Weights of a small transformer language model: tied embeddings, 4357 steps.
Each number is 500 + 50 x the weight over its row's rms, rounded and kept within 0 to 999. Layers, rows and columns count from 0. Numbers have three digits each. The size before them is the row's rms in percent of the matrix's.

# layer 9 MLP up, 1344x512, rms 0.0415, rows 241-257, columns 0-127
098:542573487553548462429415536553407477511499550487426573466450477445502421456493481510541430487424459514579508505470435492467522501597518541460495625553470461466553558602475417563536502462463482455460562535521463508516479492536485529427482549504510540534539596569506522584561498507430447462525431469453443493488448516413561566584513457467533566492497573572563502573464584504513587479476
096:550522435468487459478464505482512528572491448410540562481522461521557491518510436556621565597548473518564580459639531583502543539536434578473589580509499537540522449388420469552511419486401500508484500483519443601436423495527496446523511440530573574401499447493510430503501534510400418505575450419559554466413523449459539436525509514489496505492465479529527463408562551470480470467439
101:604440602562436546494516489429474500438481455435481436486499435477556496517458489558540494395458597519521518528531567491524491354589531453499510400479475548526498489579539463453558548530480509576460463485539433542490492636612540473507461585498527390496542500484474521521515531515521532475492458538443547420513543424482522452505525420576615477528509472561459479506513456522492403514472
100:435469619498442531546463569567553556487505457512548484465527514497465518519449512493463443544530433489497481527547503523468527498435506587466558399513586449565410448435400477510490518426498546499528481547481559481521511552461518546427515481494449409528469459540554552420443493462433541500443567585390560545445527493466494540508514495493474515434439463490511538450508447527571584431559
097:458494526532565512437486448489413551474591489416440466411433559455485467529423484462494594525512536503498495612495506524476477462520561486527523517458521522577446517548540490429503495527478462497497487491550456485513561508406460584638489562466473474529539584447494509508531432543525596435474505490505502553463455454515385455505527539566482532540532467529594453450533463541568467476500
101:464456524471512561547468515535501471546559465518429528499488442438463511448487545470487430538571518575459379537455476534604420443540541557538450561592564476522546508506523474475646439480541469493507581459473508485543611589497491504453616481535553478435528495488569478421553475501506452507419505572545472611479520460471549523479500505449505475560382498515545410560522521535474455475515
098:587510536578541506469496509454553419437561510616514542474467492603471507495421558501453497465468503431477526470447453530512442457509578565472417512523485573427603499413486567531488500504404525546474493613522428537579586497528534521477533497496499525452516521483453552513555446469475457558524544509509504500494481452503576465507513404524510470531391566437530542445439556522531413521538
098:566462492444488467550492400502525486445458490512506534505545536461520518464467531533489398491493397546452523447486524447497576433470491560388503582596506541500528527484455521574500469515504452490519519488440490527534503479492453512479520526532534485420477487443459458447415374506521451461518495527582486472530441488489458465498483394393552439504578515483512550428545468529517426547470
095:484474437416473515485431558444524585568538584506435466513470572483620418520485446515449505552492507574455436544569483517489535445511480544474574447456502504510424538435506466554487556542507457486517527487465430605573509511517447467512524525440393551420517560522498388461577478538479510576532547432452486495556497492539460554485520605500457458583501610482450452499433557437553511572495
101:491585540504569489598418454537535479512566431538462441597536475402528472492420516483548573556473538503488579462416518482476508480336589456456497533507407550450486428474475508452535486481536496448543453511468473600517490486516516443471444469515515571460527532446543491526447559515501476503490547454604545500444511566494589507449382500494540510583448552491459502504485455412483532477473
104:497471460530447446544466423440539553571482516392479462565451522483443479565447560472561572488483576516577523460476513524496556578494413453568439514476469427507471562485500497494374450478474461500432458539456472570511452445537589562482505461559494376437454525473468432518468431629561464466496517552569436470579534488587456523475487438471520458464427442516573472415527556513510575544498
102:492476487435559584497467501490455464529427513509539555576476495443450525471532501497575577492469508560557501465539465497460535412549466543489492503537556514622552357494571441417585531491466521472520500480487492467620584502539463566464506523420510420422636485487394442447437502553522497564525444440511486515537473482448474566482524435533481526401505498547600519521534501462480518447562
105:571444428475600461500431480470521503415542465538512442552514522440557539448524624521566466467409428464478506502540528426574505484539516479444496515555532493610374482388531520576463544573513528538547471508555418469479481500528494499462431457533381532577535450438442491458570535486440497487444555498539538513577591520490525436487546546536513508545478477516427499526418487626497461403560
102:541398554538460424500548572409517503490504533511442462487480478541525414445515438570526438458510427487536534441526430543478590439565527490464569513507435443467464489642534417435529520525447569530473530534482484514542498474536545520493510610474496548544473528553445586491446466477559487454467446547446520459521448520426572534506583514449540571471601581522429438569502453480418526483455
101:536446552465533431550505501555562487501612560538468430504470516493533463501452546526466377482483540521590516466502518519531490508602511456527395556425501633528505495455535541542441415622545481573462562459503477544491439502474430472414530440521577565490464377541538513515520541532436543560494527479522531525453483466572487480466439479480534553472531468528570492587517561592498467513491
107:475481540559553427516502481531492554511540528463568553500467442500618514494470578504486518539508375473480564490507504440482491529508551535370604528518492533430426522525549428541469487525527568501553501540528537563551551480490497445477534590473422548527567471490508502581482547499556492490472445439488493579433493528516519556478537445581484491557435504508471491420514533488520458468536
095:495547519457447573518543516447493547559508583519436606549489521457526547460447556486489565513450550604469441551463532483576506480526469516552412528560547399437442544576505483389496425525512532566494564532490590455432488425483504566504534422451534500446538553533432474559473507569544507531402464493444540564539502418410508584489475570556494541564457564552499456472532505509570398463496
# layer 9 MLP down (transposed), 1344x512, rms 0.0237, rows 241-257, columns 0-127
101:502477584462526391456585535499449395541573632482448530607371501414522526469510514564391596614543486499556467502536508462485399478502493491506430502387621568455548460438582409412445522559484480495544438429523464542424519513526500459517450503528401513589430558573447571432463533531509456459513538439474449465557511478504517485459461444377564528454458500495594497503551430432519467517426
096:580580441585464455463499544470419428461476447527491445501517412525482530478424501495466557573497557500485510509493588580536479498544405503470428514503485545479495442540541435566450456573544580502570573496555444550520528465562485398486602452630401408430481504452545481443464523477492472538425465539524451514480524470424491477511442543441513532464557497469490466387612550470462573446528
098:500465422529491606461482536544468501481459377482418436550550543559493472448483424474495479465511436515468503518482540582458532503539537443538470460474416586524452524548525442418503393476571428497455455502463522399524421520480409427490442547496499542477595497417434526546541607523502498457489472478558449514512624501495490536522553512503539513498519539519472523463502533441422538511521
100:490581443507586517555459495524531523549456485430460480596415571561466483469490551461426498513493419487499530514510504505513534474416478514549604496552560528502563482572556445559512579533548485451459525486450474521505514507421479486539526524553426492428529581520562392489507559506540538472503462463384590499580419514533621435514560523552529565512455476435441478571527464359409452498500
101:463504459460484508516477488504523442557510432523520445511519482458409422423563615503491499516474477553451540532457435510479483476510556533448512404490543471484485573488566516467508587475519547418494615674533511382506397424547562474431549582455475607432562512468468460515462527488464505505535530506508531571468435555473537423469566571443400545552459456544492489526544511506438421486429
101:483462548527514506611510534509585508489456512558480400458430508481503553603547472471523495532489551485425424545580576516512529434548486464508459527386476520419492433600524575438468444548469506458522517532524500472473466545526469451431408472488567392538554488531459596606593441501488405427450482631510508485512548550602528448542509520412446425517553416529435508523517485517499526434454
097:478503495396485464605508437466540469526483444499593530418520446441432580527550434393598548501523493461525510506518512541471499445414501526391468440475425601500539504532485532466484497640551426533619515451488567520563537521435462513478472491472499451575559497461496434480473503517560478561569527475409527517520483476545455505504608542520536550534497556559594408569465450517534359493567
100:501431519420491484513430492495551475344477470371480481459470521532498486510487543423458472565578403514500483539506536517628510548490492403567441516475531505483426508517445482455517553579522418593595459473453432479518511505500510498450491491492533530414504561392523547500508552516563578535539516556451568446455453468565450458446455488563523433465495489437444535574502516574537486578422
098:397510392516597528526438585542522590535613515459499460453466544529421506584547511410454549462471534488546557468527521507482474486504501464511443501474423536500492508527381472553517484443587552503509531452476554490468545544388522567521525481526549575481532497561471492499415481470514569451539540461495570474531503568493488376571532555457518530437527506402430420449523576547518498557516
097:527581471425473475464484491439518420504457540561512553525522445551553504437533452503443517523402524470456495459558444577509516493465434559531630518554507486563545557523474545415483491518463401527498511416506404472523469603431549539457522447577479486505507606510537546493481542561477607411479594486469484573523486505426495531468458476500458402395502468488491577507396457538477418477568
102:557515539542529543511510529421468495534428535584467481390510600566539465552493509529557520569524501587464563534481468438546493545485508555483421538542524498450565464416509488489516446477554562463530426478554500420507467493483470504499457486430517558463557502418493513596578471487570452520585503486499476613536494530445434519421535447494601443491463585375537504489544652527565532454483
102:536548508520482504479502625383548554532478495456489466553510594466480480549452522495585474520488481522511390477651439465492488474472496548497504574528541583500476496469473443461414451508466488510487595528580565398527509436522546554457480433453496403513509471499438587589510550447470487413542491505502539466546508474417497547545474577471548576507467570474536478507502487528494433563562
103:492563499455506513417517562487518550387480549548479509546469522560452563570514554386508518500522496546493516485452513527478522520452423539507449438494515515381446544464504520551516575449424579491569487464426466514563585523461484419476523503502538454472550558529443506520461496454474446547546583483581405533451446566505527445546543553520614460490422450450515481458525601481462498555560
102:500613461520487482526492453421525626587496527419462423443437381546460547597521527510559548501483578472526454536478513457478484422460514595564523524487490560427600476543557498517529492517511546526551523488530587486461540517504482482509518505518478483560507458464587460469495428568524543483423542540433435510505505499519529486521502478399452492598513421548534474450412536507492525511586
099:512632473505471526505503499516431461506551575502542509488501475567470379501512508443539489513544477501494580520448482502558481475522455491513544544576481482533437574561498492510454499453558515460514514504475343506509530431492487543500500479470476405495531540471465439525576469558452527439556506493618574456507401534468433491455493386468554518396515527503470434481592485452504504504501
103:509565465498511539583429450476477529409510485433474565446526493508500540530492513484561475543505538542531525527570467481563466463540612495554541488493533515525523559499534540530556420545529553524537555468565423541425502441493532503542458425570493536494613412400427451603486498532444509468534487328533489512451578508479484535512468495617506529508544481478531446496467559490542519446553
093:560634506587489576427455531500534535475504450519516477547522554464458414432527433440614435481550611463458487577553494484514474526469441413393535529638577557483490465512614426509576526476438567424481524514442468523551581472471606475460526455526604557416503394510460591460514495472539463428476538517436557477622516369459513534475562520485493508461610462505472412477445458400532509574458
# layer 9 MLP gate, 1344x512, rms 0.0393, rows 242-258, columns 0-127
098:534488395519486610561577469485569524556415429477574583440464567557520521483522588590457476454535536480402418489532514364464554495515425511439463508522512471465435582568458431467382512508489461480492451512496489490540521499555459548531535512468467460519483446493440477571524558461529508482556503484521506634441477559454454474530474579482490561591460595580407548463483483468549533516526
103:536531417478589486466456446427425542502535444569507496453482514477588526515553424373505499521498431442478473560498404524551490532477508521524560559610522481550447518451463486507418494475472462529489526465498527552437499479445466504455527474466491559586474397558494565515475418520494417481515537480465575432523425520517474454555535547585433539509453573525542564544504594532551477531574
101:509441424467466496443537483437527488464505450496515502498480446557507509504564385545622471472455560469558486562451503509459398569541526441478499431458435507531526472499468445475434528521499506535502542562391463439496485524581448490469575496489578513497444426452487530513531397556515498536589419462513501449556566574520462565445553527503547502431442484531430496493443559512459530404538
100:430489483470515459527392471468524592542407477482431518469452561580616456492405386487488551511537454466496500578578513439429484466534527511497561563487566481459505594534498472459559497502451443464432423470483441528611540506524453582514474415478523543530561509504467472452581545583459548490536509618513476510434394537485446424513523502480585441579487504519498457472483526499514433482465
101:414436517606463495598528527507395552481592490546442504460484533399485559426543501512514424482533548505571448513483412471580433447462454443484527510427459423418552432587572497436470489434558480431548532416453485537451567455567361393503510573534444481438512460527490492507533469538482475483486518523629519549469458518545544494526487465468467592529522462458500569548518615560507429521463
101:550515452533572493461529465527535583574462420475497521477573449437482488402543521492480560537478481511503468531545551546519624517549393566506509526501453389471524506587461502469508438577540521471523523430591529549482457514555517520400561612475489514622377500483509567528488470540506551443386524528502526487502572533459521604557421461456401599417624496478463475493456430487528548537466
097:502504547560526434485496485494594526434464538516452593644535530582472486494593517497528555545470531428545580474480576560506506476503440461441587535493493498511620515497496491464526554423371446436644437482498474541481471567591486450443456466500452457472392517535480503502550470533568606570484476539543452524545454515455480579535544445514548530469544518494475544464478485514441446494409
093:482463527444557611558422507545358440407489607425472469460459485369484464477556621423426504477548428495400594505580450539554527506464479538478517506489416534581540615475476537567466525535657459526462518450517537517466485514499516469459461544479500431497511585528537517511494469528586477431552525524470529448555477477548488500469460468497553539489544535480513493514492490414420504526510
100:452473524522427505597562413538486575463555489499515476484464443469373480544450511498571447491548448451575511501572562438492468492463479514458437460513519458422474541536583513454611474501520524530454521499482598496551511546541466457475547527568487534505479466456449591525496558521409534531532593420453496447482535466507470510518528497567514591525535505441444406497530627500430506549433
105:488585441363499522425460568511460432540421493531461464519497459548505565538588460512528549481558570486488517481463436549492485469513449585479602533498460642539517489557474443628543476577492540459539477483561525566544422568430437474488460455421436592529504503520456540528510476464410526503493547529470586593448511502438458471438469538456557553558594476526496556503492396508502505533584
106:508528529619457447497527535515452490505456525604537474510549521504498537482413544494465517469455459477372464521505537554516575534644510463425449542466541456469536481459432593569498467474488577505538443554510402542454476478369515457504536453509558528616459452461539490506510565534502541516592490546494468476499488450551385439460501484500484578516562384470499443515480451537509434564546
103:532439477515477446475507390495503529521434522516463530421541435514458492453447464421490541471425531529441464593540495477557515532527500481508523488582498510497377500482561468466470496596505573514547562517514457663457470576514400550422542499545484482495593447535485545531562533496490549542560578479414439442502449470499377591537429494487444429601558517532616517593531532454497534481420
103:450551372431519516572506468478505506475531536530544563420509531506524650566481426436464451511543477553438459501468491535585492582476487453452480531489511600500454501488473514537435451460553491514479542473558478470469463495565541495480475472531489481444547449552552435538509474570579484542438526390443487452538447462544597517582524444478492452491503418411505541402517519445514555513552
103:497517488548416469372474440534464389432386531399380570447574488608457555483426580474426488516464570465461594591509523543514482516440558416480508515507477479522444491526492502542466444460530524423496497539447465423541580509454500380474475563506508543539446426419499443492519522509476646568503559532504514539436534545479506507551557476529341521528502561530545487479468532481533499528496
107:487491568456511521453457525470508545502412489540462593472519474438524395408441552538525438463544433489455550458562532376464508489502527484472480437475484569484556463496524447513457391498520537518529607536444519502539484528557453425522393576529525493470464449485427481501447473588470478527568484536488499529416543579512405519537498513463578448501431501551472606434557524590510512574564
094:476471505520463449433540582478525545543427647568571572476384526416487506481476430540432574492482557529516458504469497522535471584407433466530411525511503542436421519496539495538514439432580452498475521499430469491409579470476464498589423536531519522447460495515417467541496562575508531490529627447564503515482500446489487527438524506462482508507511510632410485472534508504480497480528
099:433484428535496454541585480456501489522618456541468516395546499423471487451497513409539531501505452447543497531438486455527590463559503462459511574466501485475516492486460486449532455487524496501432554523499576455468527502432552424517547532454652464414437559453485399437564543628658550571474464479446550482508532516502475593474552527507437396545493468489588529508494453457475511473485